Part of a small language model's weights: capped logits, 333M tokens.
Each number is 128 + 32 x the weight over its row's rms, rounded and kept within 0 to 255. Layers, rows and columns count from 0. Numbers have three digits each. The size before them is the row's rms in percent of the matrix's.

# gate: layer 9 MLP gate, 1024x384, rms 0.0587, rows 606-691, columns 48-95
# up: layer 9 MLP up, 1024x384, rms 0.0573, rows 606-691, columns 48-95
# down: layer 9 MLP down (transposed), 1024x384, rms 0.0506, rows 606-690, columns 48-95
gate606 103:140104086182173114173103162143041086121097135132082121092164136073122162133114124207163129144156151105076138192113143194061072174100098153132136
up606 102:097116127120151031073180105159127140091086103171069121130086154127105136125091112129168140163124064145165160067190094078158147085139143155149149
down606 102:129165108156132201144102135104111073147097129137111054125175113099154112152139135084216142140123133156097062167068084137124052103141109151094111
gate607 099:156153111165106089130153144099128147129140151089175191126159131160137080137141138099135117116099177156091107184086158126155111118149143138069090
up607 099:116100053184079125117128133051152130129097175126111139134116149152121166153072145112165142129136135137082155144122139117154189106118089127161114
down607 098:154120141121101035075116108080111105115114143075120195106180089135068099139104109079108119136103204170163119159150162117177213123152139144102126
gate608 100:112125083128149134085156118160065132112194121129200164101098110126131133079165177098126166131124127157084068137096149105163122134127195143103048
up608 098:108114161155143073171083117156106107153062102115093114090195170058124071049107131135147142108131124065166160171103133082101110170122085161113140
down608 100:111091141141157181117161188108085062123128162107215099139130093166142145071144107141090171117088091121114128065143111143087142143177111117117107
gate609 106:088106124105152127161088122105107149194154059174148135137108106156131125068096186117152103160182129150114154117137150109072166121123161115156142
up609 099:070144139139142172177099105076117108098112097105143126112103117140129146148194121063108112173129111121165104097170132096118166130118118125138104
down609 101:168097086163037118145123119097123098126121145107115119164124148146077135139180136174200174098126087141151077150079164134159120136109101128056071
gate610 088:156117168118099090131142157153173145174098106163134032099111060187159168178071152117105154070160119144109164154163123079130137064145144179077134
up610 089:132102105173088161105175097150132157135123120115161147190089157164133117149112129188108160124074115116187131134141110086137144190173160138113125
down610 089:170196134161130096103113142144142080104140099136139092090133104223142100105104077093141133105201046111122161132190133130159096100116050151138128
gate611 094:068129189177138142119075157109146083094128120206147127103098101116157168149085095161165167158127130150118214057092100140092152107150151173121123
up611 097:127094127171112139061140141122104150128109159122152147091163136135090097095138114150127162109103207140046132104070131149134132101149192127138104
down611 096:116100132137099150134101097095168123188072120146138120120113140136139116109100110127123094091149122146165078111108110104201086136132088134154156
gate612 108:102113163124144116113126119116095164116202120124168154101126100146125081092109166145153140151142124155131122126106124141147110133128037172132069
up612 102:133163185107113192092135078105099150112156134140127132144144150223076095103147063126142154105163106088106107134086123139070080130154131124140140
down612 103:091129150121183112123119116148081151109139181158153121160178143109142092150109121154110112140127110068115142102142156108122120185200160100144081
gate613 100:131102166120153137089114152142080115111121085126123094170181140143181157130123133103120151125141093157079119139114202131121120057139122172152108
up613 098:135139108113083185155132127142103175183154091101106132201140135164148172177069105129126078089123134130148115108120144114097128120133097157096131
down613 098:149137109170110140146117116104126125154157094119104184183130078100110173183210093112076122127130121087145132102147158114129134122119173118183129
gate614 103:045118128114104081118108104141090094140149108172114085134132148121100121117149169145156067162092177145128120100106130141076141076106116181118148
up614 103:092107115094134146135147151112176166138111096126135141199098122158112062119098129141139095083122173106144116127095183175147142118134103182111109
down614 102:167131152132145151160150088115133129126077139141145150199102151141118069113157121132126125164132149194134113119138161103109141113121112134114108
gate615 095:142105123109190106108128165131105158132175091101154094069095174154138149142100055159126087103138146124109088150123124120096152109165121125036134
up615 096:133099151129088092146160126085123139064117177123169077125148139157129024120164146143093128172154119149107184085141110116125155126133203156108119
down615 096:031137120096125113082151111152092145112178150166158064128106080130102174128177129085108170131150115155089181147108128120125160065135115180152136
gate616 104:091098104124197144110155138140129158184121094109112131161209165131147130191143189087189093154146168137133097103107141135112126095148163128137101
up616 103:118134078134140101134120134146118182122126130129125133164096123123128125170107153173173081153223126112170063161166159133127125101145152161136117
down616 103:175151113158074113155132125179111134108125139109102174151145147128102077140136120170099131136147120136123129118167116141097088103125173199125124
gate617 101:107149128099183098200100078114104124164112146112121122108100160111167141150184149133118136096163118123119092137155164140027130134117154142104165
up617 100:111089121157162166136109102212072091121098157123145152089129072146114154137109132075174148107122135169140132112117106153166138120126114097148128
down617 100:174168111122105130145117092163105107122151173184190117133168140190140146145144141109094166129141122149093156175116091120182215150117154155158143
gate618 105:100152103122135112069117102098107081144144160117132198131222111159139131156152166103149088129130091089077119058111145100099133124144176095123143
up618 107:152178150120167119124062084119128107128119185166168104101083127125167193107149163116128111190154163108132216106096176136129115111113124088120147
down618 106:186089111156153150187132143214200162089087175162150107125066129145091089100117106103103144149140085104140177166103094095058194142123166193121132
gate619 105:100123159133101079140106156135098109112161120160124129154120098136126142108102110140131146121184118135133074160135112070094137022154187141135121
up619 099:180099084093157112106159140060100126066160175170115072088118152139184189141138126149144160103114155192147136160147126137185116127187130135100148
down619 099:131107120136159142123162105085147130086102176181138140187189093130066145116158180116077118102092141173118108052142093120090211148166159132124117
gate620 104:112114069210095098121089182182103165084117116077188146071079065143135133127128110148137104154161112184097102131079165098157121134114126077139117
up620 106:182110110074123127169147076122138127138090103159109105171161129099122140041140129151153169121140132063167132121102120125114159095109174095158150
down620 106:125124091162175121134157114132167133148205144219171112118174140110107148113174183097110146137147057144155134100136124137131133083197149123134127
gate621 094:071077140130107151141095126140087112126182168164108090081121164173138108140101126103085088166165172132087158207108166115124143073174163155089115
up621 093:099101134080128124105082187150210156090130178152160126130127174119101104144075098173139150142100171127091078125131113119133090116158155138092162
down621 094:131048130080132139187078132126145132185153097121129071084128094150148136071160158148173176086080116123127099105127080167140073105120131115126117
gate622 095:121124121128119173122190133110185146154160133091161082146173186151110146114142153130104138139149173186129159173130136102167087040085146159198093
up622 104:217143187133063119130094076104142125179158108112110097137115134152132135082101106145113095120122088148206155055131117087132184121129175171171092
down622 099:108142044146135092107113131144102165156127091186126121110072089141187164144119163125120100156097176075161125143142195136067095166116114136160135
gate623 102:119074095105087135141119076153085096112128119094119146140203107116153144113056130144134135156092191171088145156123088116076157061152112157122111
up623 103:136116150105104062172148121108120127093120138135117162142153142116099117165084165158117112128075142139124131113165078129054115135109146112094129
down623 102:152151141142158155109182150144144109134171116097104171157139160123088172134151152165131119142117113055204148068151101179169098163102122090204140
gate624 101:117091157163208109135091105133136053178139056107103132136165105128165145114094140141136157146166186121099113156133165161106119094126079096109140
up624 097:131111115060116140170132165106084144110142119166133079118131143146128122109167135105136167112177141158111130141086146098117134158100096121185130
down624 098:090119123101096151101082097205102154069159126134097062127142144132071117186121163114133188116152126155156136188169131150139156151079200178061075
gate625 095:104155180110089113086156123125085138161109147148184192120158087115171101124158145127110197181127185165172054143164104088129125094183106154142075
up625 098:156109148088149098054141168090123141080146147099171126139086095111171143072170086158087109084161119150169173135135091106155087105149108151120094
down625 095:140151086110149102150138127133093137139130145077114152125089134120112103146149142150066118140133127174084112108128118137178168154161092096099137
gate626 099:084064133161077111130101154111130143093141102157185187095118106161139135127136122131093154210143145179126084142179139092076128103143138214104113
up626 097:140101145149171118133134088105141131130096140125156107167122140081149179124144117102100086073145096103165106157091148147159148167143140102142128
down626 097:137087102156123134103120086079120115158120084189126152124123142136107133125072113095160065169161144134123138207106138123110188182155145116089122
gate627 105:104114126127166144121138086142059059135073115079159084118199103121111126089105128095124144159152115130126102136123162123095165098146178129096073
up627 101:124180111126184112154106171183202152135097108125085146141178095071132175075059106114128116144124084037145145115122135116099128114067103117163104
down627 101:152149183154124086092090178158137148141079136151162093075175175077137072127099168146110096106046155145121135134120151151108105092183101150146122
gate628 101:108126135124126131230074120152087105086127107159091121101129124053123107149103090157176102191123083145123121114136117162106117125122095129079163
up628 102:118144134146153195150178113195086102138136136140118128058137114111174160129124130133047150141124151158132153133106125143180140102084076077156121
down628 101:127113133127118168159054089172167118116107125085090167128122147091057144118156078164203154104096126111218162136117149109131120068132123085103158
gate629 105:145119111083151116133118149127095093067184100119117154084157100125118160207177103098201109156114111097129111084095126066111149060152169173092135
up629 101:142103108153185107107122121112115092228166100148135147126127098073145175111095128163144106210175108093164097185139136167170121109120133128096123
down629 100:158143070106175174141137141156180144041129105166161180109115118114115161126105156114122114148174125130116144135099126140083173134095155100075132
gate630 097:118092106129146157086124105119137076112079116137151170148179155180146136139129132134110085181138113148121121129078129139133106047126110108058075
up630 100:120127149103129120133141144107138135119142065170065138145081127155102137139082126139072083150166133103174108138087130034145146094123114134129115
down630 098:133172175179168159113135129127125112156112103054112137142114055101159098157181111115118116187160154177121131092102100110163108169077138112206187
gate631 094:045159163188101100103159127096130138145164100137135132114141148113154177142102189160143113128193094126156093150107137086098143102103159180176123
up631 091:119137126111130071079068128056198137158081135120110107110080121172149100148178146139160187102107169160130184095098124084066146101182108164140117
down631 089:158221118170109097104149110156102105055082135068128062144139137137168164169131118180107070182104119130167190169114090113131186131106113147112111
gate632 104:127140071161145112180127183119092165144146133130119074164109144161108107125069169088111118148106052127116097173146110128151126125078119121140075
up632 105:124097109145132090134180169115051089128069108118093111138188130144110163112136130143113096111131156118083153120125175096129099117064115153122125
down632 105:076074157145095178111145122114123104100143145138211158133116203057141106105139085111017179130095170098125175088201128075121105107123112073140165
gate633 104:105115134168084133128085154048178112138161114099126070151108110146142116112145164132114124122134138179096145167091158098149126117135139147093088
up633 101:150170154063128113110113188187127209136163119136132147114127159125119144101161170162115152145105119184147155095122124150092135138181151061149115
down633 101:113138132126137094091151160155075148169104194189135098120101150147121149113122087136113078118106087105096134153113129105168138091086106115142085
gate634 107:137110107142128081159142154079092100100157055097178118148118077162147175141139112117108125140137165142111130162095146069134200095152158132115105
up634 101:110125076138141173148160170149176188124154165114132079099130066123146095132080131093153130103141099134168149148149096131133151177127080130162120
down634 103:119075104149087068188097108092116165115138078090120089160159129133088101099143167053128094099108203155135175149164166177143149158096163109057091
gate635 105:141058119152156096092134144102057123137136068172161131165157120112149195157161157111110165150155116158080152229128196175091148107188123120086119
up635 104:059121160118167065172113101107119163147109155089108132221134136164138109118135150090088083089139162158141138134135126158135153119139115145043200
down635 105:057093123124130071200157082122168128088146150201107112057064152153112142091134154143118133117174115156121117123137115152101108115161075104092144
gate636 097:167132104109140171097126140111075141149127085115114130089117135167163114168177178132108142120134068138095108115106144148128108147108105134141155
up636 098:163124135077123115115082079128115159077142130058187139108103152131166123135118138085122152130089101086187117113094116133141118109168183154143136
down636 094:118166113144121109130174165095136106140107124187088095167164166125123095164127101079146130115108172157123120109195150145110137137178107120139159
gate637 101:101111110082111107137091147073050152110073127117090140110145119098108154093106101156146143151161093106168093123127085127161109079145092090132142
up637 106:114128108083112170145070144126145108061173104131169145147125148140114162153148116140129112112123139103121129122078173103124085130138127106126166
down637 104:081115078053157111107145142204131135116129182170125118110139110165190094137136185115118122100161164119128093126143144120151167134139146160108146
gate638 094:134072160169084094151108218111161125188129121122145095162147093120101154140097150169133122139164178122091135110141171127112110133104153120135130
up638 099:073110180149139086106126106109117158141111131176166101091147103117098171086092077119057144144054135146156124097112094146158096110126159091064189
down638 097:142133139085124104193146096134172104114116171146091119145122095089222116143170148107140132127150118105150168129044090133091143166108104163107104
gate639 108:064105094136103112111059087094115120065125122179117132128196163116119100104119074126182134141155071116125157156105127107109103072109145104094122
up639 103:109150110157058101144100132122132162151136149137109117172130154209134122182101164094121073196165106184162080081103152116080106077152131083089159
down639 102:124108150141154111115120126147138175075107126164126184080125146209171127165113124144113119078111101115175117135150146129133132194153160162127113
gate640 099:182147161089114094096129172122094156138173126123180163074110106127122170105186169114143109133159153150147123182080133089174118143121167126155119
up640 100:125138127111077118209116114086112159119174115134087132168120129125113133175109112129131118077148164154136101128189204116126128093116131098156094
down640 099:175173067141112159099120100116152089093097155118119137164093158110145109099117106114143111085141070138152137158138173102172121140102197088084124
gate641 094:103115136095144071136163140098104148120135015162161145091090147095181089166150115183117074178040148167091132125064089093113125121165169164106058
up641 098:156166123137123128153143135129129152164196115030122143138079097095119130110163115138092100135120184085109101121089165092178137154177186173165095
down641 098:134126139151118176134179137101178172105150064113143111082076094157117193133193113072183114118115134078162121136133128083117101150138065146182137
gate642 106:167115201107145157160129166180110093083128098087123126085124133153152171143155165187144114176126073104094144137120123136155124144198188129098155
up642 105:169128064117096123111137151101116073150163165082119136149166116100093103152130171151123142115146162166097140125089109171116091112146176082121102
down642 106:132115177123167110149102141124129076132135103163135204094167102121124146090086117120082133138153151138106083147129143080071135094143170143114118
gate643 098:163079078142079128141058152123128143151177154077197127118157100088102113096147108122090079138113184121132079190119118131104106121121124177123113
up643 101:121156110096196066133133153142114102114123135140161118116150107146120127180137136144137118075124113139086131080103141148122194125154100129131151
down643 102:121115127167086137084130134158116083151113131110145153148205142122100153128098103090114074148119194128080126070183169094139138094122165106094154
gate644 101:148140174141114099128060121103044122129143104158104091156136157145162099109108102128090160181060183132101102188150160064143145111152092175138172
up644 099:182146076171156131121101147141066167141133079126127080182111118109167167083149105202131175128078134142111091148179099081092108173166072099087149
down644 100:196179101177178114104145095129148142176132119091130161165147105148130203087102144156106124081173110090139136102143122125147139160082095107127113
gate645 103:091085141147118127117102131134136077121092121107147126115172161124083177122105087095161144188170128093096133134096133112097104080143063171145110
up645 102:156116138127154172113163153128095095091147107114156138147112123126184123102145163207089048072131131135097101115095158089147189147130112097167086
down645 103:168174103129146140110104139176046175185133153143136153152162162132069102107195135151158150164178156156081061182111158114107117133120117115155106
gate646 102:145123096113119130147103141031112086071129144076095118122138093079165105110129172212149125137111113130139140119104190107049126096172142126176126
up646 101:207118078104061122139140101141114098114126113106082112132110175121136205103114165129176136091110115134133110141111117034101109112165116134165135
down646 101:142135114190174151106164039125125062099140105129101117187134133129080167111182121141149149128124143141123127161154186163161155117069164101098087
gate647 101:114113095108180080128158119112089106086169084123143144114060138172164146085113117112079130129131139136143112164105204140102129125123093158183106
up647 101:131141178134081174163099099134119184153122108147108181125164146124130166132117171126163146112081106170099066148064179073170129129112073123139121
down647 102:104148134152119144070142151126165158126074149117101145113143159171102144167050065157200137108141075142108143124099174140136181127190150180165099
gate648 101:130161072194130212132119104160105149120137163094167169120172118083148133128120137066126137100157092096116167105146088115170094164175192124182137
up648 100:129112139122049105162136121164077195147134139085117096201107097154145125162163148127093179171117136059173177122122156094153104172137158096188137
down648 099:119084111146172096099123119133153090139118089152116157133108101114079139069127108117120081036095173133183152117092166142126175136126099133139130
gate649 097:147142073147181129102154150114105120160151122095190130142141192129142160124084150112064081199152149105084121095149164099167130135151225152121085
up649 099:077174135085143061158180156067112141163155114146160174143102090107121099113120163194142115198104159118166167140097169113059080078142116155146091
down649 099:115137177112138177076145074121182154087132073146116091158066099141134182197147126132105088148128163151137135145163077083140165089118113152091136
gate650 102:087121149055208070124173097143175112108137130144123115094185114131074116108112137135120123152089131081104152115140111113069104188130131130090193
up650 099:119114157183163125173123128097185100099124145073133194143121144104101152087157120167089139147091131102120112141106097112103102123109165159064114
down650 099:139154159173203127128110069132172134139157096118153136143124144135158105107141095150195175106116076091110085154129112146143084178131095123124181
gate651 105:092137128151107103173121133110131128160139037123119137102148155117135127177096139112085103134151101130146191124126160144130139108140170133111165
up651 107:150123123140157185082170124149108134126127158117215144120108161141153120146042152135127136066150138107079130133209131123094106098156101156198128
down651 107:126154110136137161122139115108179102160139090143159161111132143112100139190145147094158168069127183134151142162106072060130140105146171070116102
gate652 101:126110128140119128172125164117140108176133142113175124093112149170109176057120105113153097155143149108100064142151155076146179150169137143083136
up652 102:127131140093120151157159123150153111163121164107141146128092132182122163080171139111131108155157177132156155140096070080196142147103157096148162
down652 100:112131150098117128099122134170123074152106151097112159128137138139118134125141109114134115112141102122155157147153064160146218164121120089118135
gate653 103:131157089137172118127135172140130127129130069173208128088091110102166115171087107107076104117130157174116113145158146116122128095185127044106079
up653 098:191135121137093069120148145141172110102074148158127117104122137140082117115140102150083135136059143128092125084120088124044162152128143138127139
down653 098:076156160107142111152118118124110068164104163139146134176131181125177213154134110109114122146133101167157112102115103105185162110109109122109157
gate654 101:158117093107129113130139124103140138113128130097203157130117119098191188118108134164199064157133144094124085143183140117137135135197075190111116
up654 101:145089120113091142057086123211125063117129150122094086100181122154087153156084129093137091126093109117098136127152144185157143086105153136147126
down654 101:131103074113100159127156101165131151123166144114171107122135142120112149130087143171124090148078126109136105163134115156113169066137169184126129
gate655 102:000115172120141100085167155141111168158165064159179163128153067139134128170131150122135170128177151122120150136125131101129127127128156117103084
up655 102:124106107103105122138082106105163105127181096198154116113214149107108093117134158140133109083137105119117124111184196093098133172067131142121148
down655 101:100130100146086126135134158114121098137173134163089172064189193098098108141131143126108162140112175128141163126134141139134149154149154132100129
gate656 090:154055111107169112158113183132065102173214106122095141174124077121188121142145100159111087166159110130178131152122125141074147157153142173097063
up656 091:061163073114137137133172124140183123107112102133159116068119088089169153153088145139136170112139188091155140100116096148174097142176137136141152
down656 096:084121126136114181152138151098105113135166073091136099137088100104174150102111128144118062205165100148151112170147141112100102124143151162127100
gate657 104:129146093112129130149212172100070113093119081138116151139128081082116140117149130092171138147077081106141131133078121134103100147065102078067084
up657 110:092136100141082148142167185151109151185139170094164134174085145097216137106073150165073131127049097139145138139064106119124088131163131130079126
down657 109:084106101166113136115148145123143107153125095180213150142143151113109165133139149147084140122111108149159193136117135179153158196152116127159147
gate658 099:124078110143134150066126177100112057098155171102182086160186170165099114085137099131119113185161143145116164188120124166096136107132110228158118
up658 101:069136154100160143132088134127164161119110109155167120155115137178123132126175212150111153140114136180213131156122123138132110120115064121151069
down658 100:176127110149102089124153107144155133106126125143159070141103118084086111148133135064136128071151132103179189079179127084152076105174191156139125
gate659 098:097109097108178164098096103150139137162126118096125122208105141159213128132126155108123114092173083093059110106159139117138134130134189118142030
up659 099:088092158200128107095167107133173112142156142108113102084120094105111099116153049168079152164149113129095098169116135115134140172141127107123106
down659 099:180200092181120151108139127053204165125137136167077162123125202144103131084102091119158142135151094104076103123185135144102124120106116077138128
gate660 097:105125096118157119108204175145065143167180170115192139133198086147150149102071177124136150149107149161160156125100115173094118142151100116125126
up660 095:128135137126123091102118102090100152118153186139196145103141183177177133136119118086131116140129112144129098117110075117126088054077157148123122
down660 098:146102100133066202139182155141145102130092148079093126160139134174139163113149116102117098144189134121062118106192071134153093087173154123069139
gate661 099:145129030163151064154113161163166152155122085156175146128134132133148165155141135140099103155113095181075147113083111121138134095141175122128146
up661 097:133137100101162123140096126125085173156148121166083140123085164080168080138133189136139094123114119096125115102153146098133134155161100183158113
down661 097:105131172150196158072142124093166136165109133106097091104094115140111121105120175096104151081111162102131129154108114145128137154121135187134122
gate662 100:145114125146184125123162147165176123194152065135181147110150114130139142143131092138164069146198170122137116151144154167146085048170171140072083
up662 099:129124139183111132115106111127128083140107157114142165114116052084160097142198128142141126145140147140096132083133130116087131141124084182114115
down662 101:090134104095151152134158136110133120125100172133133141107175090100146111129134110124135099181156154062126128065151117155150162101112096148080126
gate663 098:166141137088154126143121119130131127184162108166107173109179095145151144089157155063161091161114152127124123154103132174156092085122157128161121
up663 094:166115089117132117154138129107119124080084162145074150095081175128189108174108145109142102123126124164118115117105174141117138137132203164122159
down663 095:147101124100081114127125124170164165094136164102123116109129127092138129154170143115151099135090104149157205163108126161087169126100115096130168
gate664 096:147101059130131125147126162122064098164179117088084175193170098138106089130131088097126148195208131149106107161090077149146140062086146089126121
up664 098:184142162145098121125118183168098111143107172086095084116145130122077104168132119108174121123160177143082092108128173141173173087119122164163113
down664 096:054181135120127132073072081104115170148143126175103097118140139143175208122096082100134101125112125153089131133147134153062097105165110110045118
gate665 094:121192104173094122144127128178175168202122113106134080143145095161168135181081069094134130127175089177137126160160124119150094137125134088082148
up665 095:147103096087102143146126091200158144080084143164162130167162158097084131112093086145138179168067158115164149160048133070151161135130150149138162
down665 095:097151168200162107152129141099146108185158114167142163121061104114131119145130115102146084134142141134144114137202125118149115090149165129154100
gate666 100:029114159186172138141099155134103157093113069179146166173149061080120134133148093094113147117105137137162132152186188173129110103186120116151153
up666 101:171135175174174109088127119166175146096125163096179126121082080078111151107184161093155135136133152113162081151109085099091158118184124173120098
down666 101:094156170154118135142133117144090127162177165086128176150141127143186155125150199117093106095115124128090146128124130091099130190152126090161066
gate667 095:133140132149132166103135145127168101108159148176130149119135176181087144079134156118165147109138109150043120173156112127099123146148160142085084
up667 095:094107112120193156166056135149090157128119140132056135150125107119158094150083131145127101098148116129167096095094191135090168168159122113038138
down667 096:127159085166075151134123119210129163087139147157177132098116114129118113148175155166102126135141040097160113143085149130114137112105150156145140
gate668 106:116086086103112109141128077127078076127110136155111156104109122175101104117138125085127125098095102189132160180140201117128130078162141161176115
up668 101:092117146112136103149115147162142128138168138112064093153087148199092130123154105114137083146107123124090140123133115126123122145169172146165070
down668 101:058120153104118101108160132093168127114146160083108133202148147105124136104113129159139172168093148129121189113171142188073128180141145105120100
gate669 103:116142156103174172130143152060167084133091104126093103115153154083086125169110155121159158137162173116103124122097127138064115132136136103122128
up669 108:133141111164134112122175136171155172111048164151139122132150111102088105203150107141120134086150166130105170152185175163129162126130110127154153
down669 103:066091155157108086114141169141106107144177122150132134145129148121113152193140159118135146109157135079099110102163057136194118122159122146169147
gate670 100:123108156131134035093128118155195160111166059138139097124140087122139136085108167127111115112229148137134193179079102156085122113126126123129101
up670 098:143166109144188109096109184162137209148121128105120174190125131146095086152112096013127177128105092152130138109090107135160140116095113096142122
down670 099:143070125109152107173112073141112102127113130145118128098132119141112164118156144153074114123160151114127138168173115130142095184141119130128151
gate671 104:111096119112115074156139100125175078138125080194065133124138106090164151133134122112143074091171103115096121153140104162119136135117138104080128
up671 105:157098123120104146104111129092077086091157133110153163150135131148082121093119174101137123166152110132168176174105091108132127130197210147173140
down671 104:124125137137153083197082170095075118109161128101105160101165180142124201146069196152090162119175170126129146120189148137115154140174101124148089
gate672 099:142119135089075158142122169234095144102108088135078116135155109151084062117155078156181156178137123126084136136100136133072104091142146099095102
up672 100:109150173114197157123162085117165124121101099155121128132127103138128170126124186096117163102122125118105119143114122159108159089121176079134133
down672 101:038126091104075165128158052088120102137081096158059103166173155127165125127139122130141128095131201153125095138117132180153228132145117116069136
gate673 097:152081145142113107129063125108174110097090148125199089163114146152145161130152129134069077064105181166113163088070104146076107103150186133122040
up673 096:183127123125173136101098152055075071116099096120168100142136121155111140078116174137141143097168148138197113117093150164079115138089095212165084
down673 096:134113132098087103115113175133132148159093158108139112153105133134095160174190177196129148138136100116132153087126113123144145159100120103136131
gate674 102:142172127103156120092171170095084062152111157142095069122160102131082099101134158138139089131162133177124146158113161099088088118075108131100109
up674 104:143142159080078108138172185127113086178091102108166127165140125106155144137156136158129139109084099146155185158195147163113144131125134181181146
down674 103:175131098069133107092128058126114162091160131115141095109170091155090103137118167167145129097148116108140177160131184117135158144149103141175193
gate675 109:101137137020101124117125105115144071118170072055163138150102118123170103140082104156052134152172127105137193146112071185115138088161145146074119
up675 108:066159109068086218095139135119122167139100124121127111140153114141154106133085121094130196140139123073149159194115161141141130101097121088088136
down675 106:063100133074143118138148156145166161168115119124141070143149129165152130172169037100111172127136137076101141102099102165100194154140107111130112
gate676 099:064103124186139073145102137119105111132160066113068162091077094117131154155096111137157087192123100099080117202113104050108119080117108125118106
up676 102:146149103088093114155112178110114144130171164077166117124147130096146155135101036163094109173188137138080143095140089121099120163119204083127133
down676 103:104141138113086162057110106182113115116149103131162076100138080064073166107044089125191143101086126165086175170139121094080125129091137107177087
gate677 095:118152142153153038150127112131129130104143143155068135099111066098122148171111137083095176152168105162105128150072200108101096145144111169153155
up677 093:147118080171104139080121069191110131122196152088184133114157149116150091141163122166102117115092114104092173159127141137169144110096163122131119
down677 094:160094176159143165132122111169087099133143077113130165132122102090115145157161178102117096096117143118121129103191141141150216188090142109131097
gate678 097:111138156174177129162100142103134110149133119140145130085099156127100154151108123157115149153141152176162127189101116097039120114118139162105120
up678 090:177126096092165140110103175120120073122155119097165102097072136081151104148132110117077146124158088149156084106107074085155049077139135154141124
down678 090:128124124101074107133095075185141139078058103116109089157078153132186111122105127090093085048113090149143123104146095182093171123174108128088186
gate679 098:119087176114104161155074112151081121092084081113054158118140160184117150062095188079111123127083163137150118119071140156164149137133154108149111
up679 101:185183184078120071113123097116110108082168145123099101106077105098089122125187131124150134134144125137104187124154114114100160113166111081177129
down679 102:141103107130094124097088122103097123101078110119127109160173142140101056140118126111143083160090110130065171129141115126124137063131106161110195
gate680 101:086119160106137085205113109129050077134099080138100125113128112175162105109153095102207159200160130140120128144156173089064112086095120140108122
up680 101:145146134116074095068148118193143158112132190119108101140119101116085067152115103132128141164118096121128109150106127149120147094098167107073122
down680 099:154160177147134100166125168088135115124130172086112120109151164129146095200109163122149146128176116159080110132123137106113167188066119149067138
gate681 096:114137150159107170118117121157133126145142129095178083163125129116112191162117150121090136170153111127099153183128120093139142103166131129149128
up681 098:134107114138100144069072138164138123123097128104117195142176151096068138101088127184147149206121172099087192121080113128125099097140140099096155
down681 096:136141099137171136151107139067129093106163144100087128137134107143114109177146141105122189105109132087127129167137146148124160134124184156049119
gate682 100:057114062126120086088134140169182126138115116108153148109154103129153119185114122105137104135142086170150143134132169147111137068143177184129094
up682 100:156076113141140141136105106104103095108099133139085067135110137124106131115127155160171131194143118080137146147146121133110171096147123140156113
down682 099:201183093106155125147168162109159150122052119155150138110117161159115150148187076101114143134163162088184123070076113123142045127153115130145171
gate683 099:152108076107139197118191161190083098151118116106144131158074122097171119169114080137192127096134179147147107102156168130136091040108108101105113
up683 102:141108094145153129132117111124122085119114134160080126053156168064114112186063126111143185170147136124126092145148133127097121062036124139089143
down683 100:112122110139138199107141183154158131166140126109110145128147129108139103149074132136108106126144134134080094070084152164127114146146130125117108
gate684 095:059046164152124089103153113132104082127202158141117146162085111117109144104140155127152109097120147160119143210156150186098134090152093098068102
up684 098:133126105181175094081090162094057125152156132055153099168067109108109146114127102113125063130131187073059138161158083121139143153208154090077140
down684 099:098107164144138095172167105146053115144147154099087036137134130132174159142117146071167118150146112113191086104127148168134082108178123110122125
gate685 100:121126106101099127129131158146142098135093100117142131112180138129099092135123177143165102172112177181131058127121144102095105131096143059136142
up685 103:164127130121166207154089107133230085126163152150146148126131196165125162115169104150098174103066150098083142116119116162158112129140138131098088
down685 101:168142048209105130083118123121161165125147174134119168127168075124122097093069151135121160130133109120143148121089143087101040127144106126130082
gate686 100:134121145141115147097130140168153132116102093160079213126158112121066143155094099127152088069084115117093099146134146150120079131116158112119085
up686 101:129143136152127161109194144113126156109129164113142125106113146120093094135131134145158176144148081134158076192153192159138135038113140134124078
down686 101:143136091114130100138090177130174138100116136149164113115099103156079122194149120120100070077083163129152124124112057136114141095139132150078122
gate687 104:117114076092102149168070088044161118136125140146140131088195115160145100126132126111161083116201162143111052100181146132084126105113104157053096
up687 102:084109186128114140180121134161103064080075080146117082125120131123108126143191097162124147086114100103155190136108118108126130112128069099163143
down687 102:122139169090129148093127142080141157071117152155102058141129136171114057075095125106068156096132132118105147136058124081147189139035153083146170
gate688 102:166121158097126087067133110087094185096128100153100144155126115152125065130144117148104133229153199128135134148150175116135157051109121091132137
up688 102:100110079124145142168157146130062154117162125152122127153161078116166113098140149118176171107147159190091112159176158106141093094133115131118141
down688 102:117106105121146154161118167113100122073160110175053095148069130169149070101153120114118100117177135119074094159167127175096227150170152161150097
gate689 091:116157124151102096154119155145088074105132130137164118115128040050141086122134120119118084116103164110120138111071128088088063134112073086127102
up689 094:089106136153133113118172164139136123156129135078176098120105099123189146078112169115030193198129154125137196162101118111150154125106136119079072
down689 091:130056166191147176114189086143170195084131127161135177123170210111136146140098217129125111089147089127126123112147141084116197128179143180160136
gate690 096:107112181096053111195136138065059089096130081115096165140131128132119071145162158098139138112089187187106099094111151109077159113140129129153145
up690 092:175111147064152117092168113107158083121150146130115071170125093091084103091138159067137163104132139128180111121150110183124060137183070128065129
down690 092:121088160163141097144113108125104110138146163156164117096197136115098130148099133153129116150079139137086174177154122137116214174110139173105133
gate691 097:065107136112160047107170109140112094126129107101176099105104113132081134100087114112112107157171162129125157120042146117143135115177177149132113
up691 096:172128110101089082090138128144104141126177148161093105161143125099132154117153164056170145154140148061165168117141105094104110151115163078130219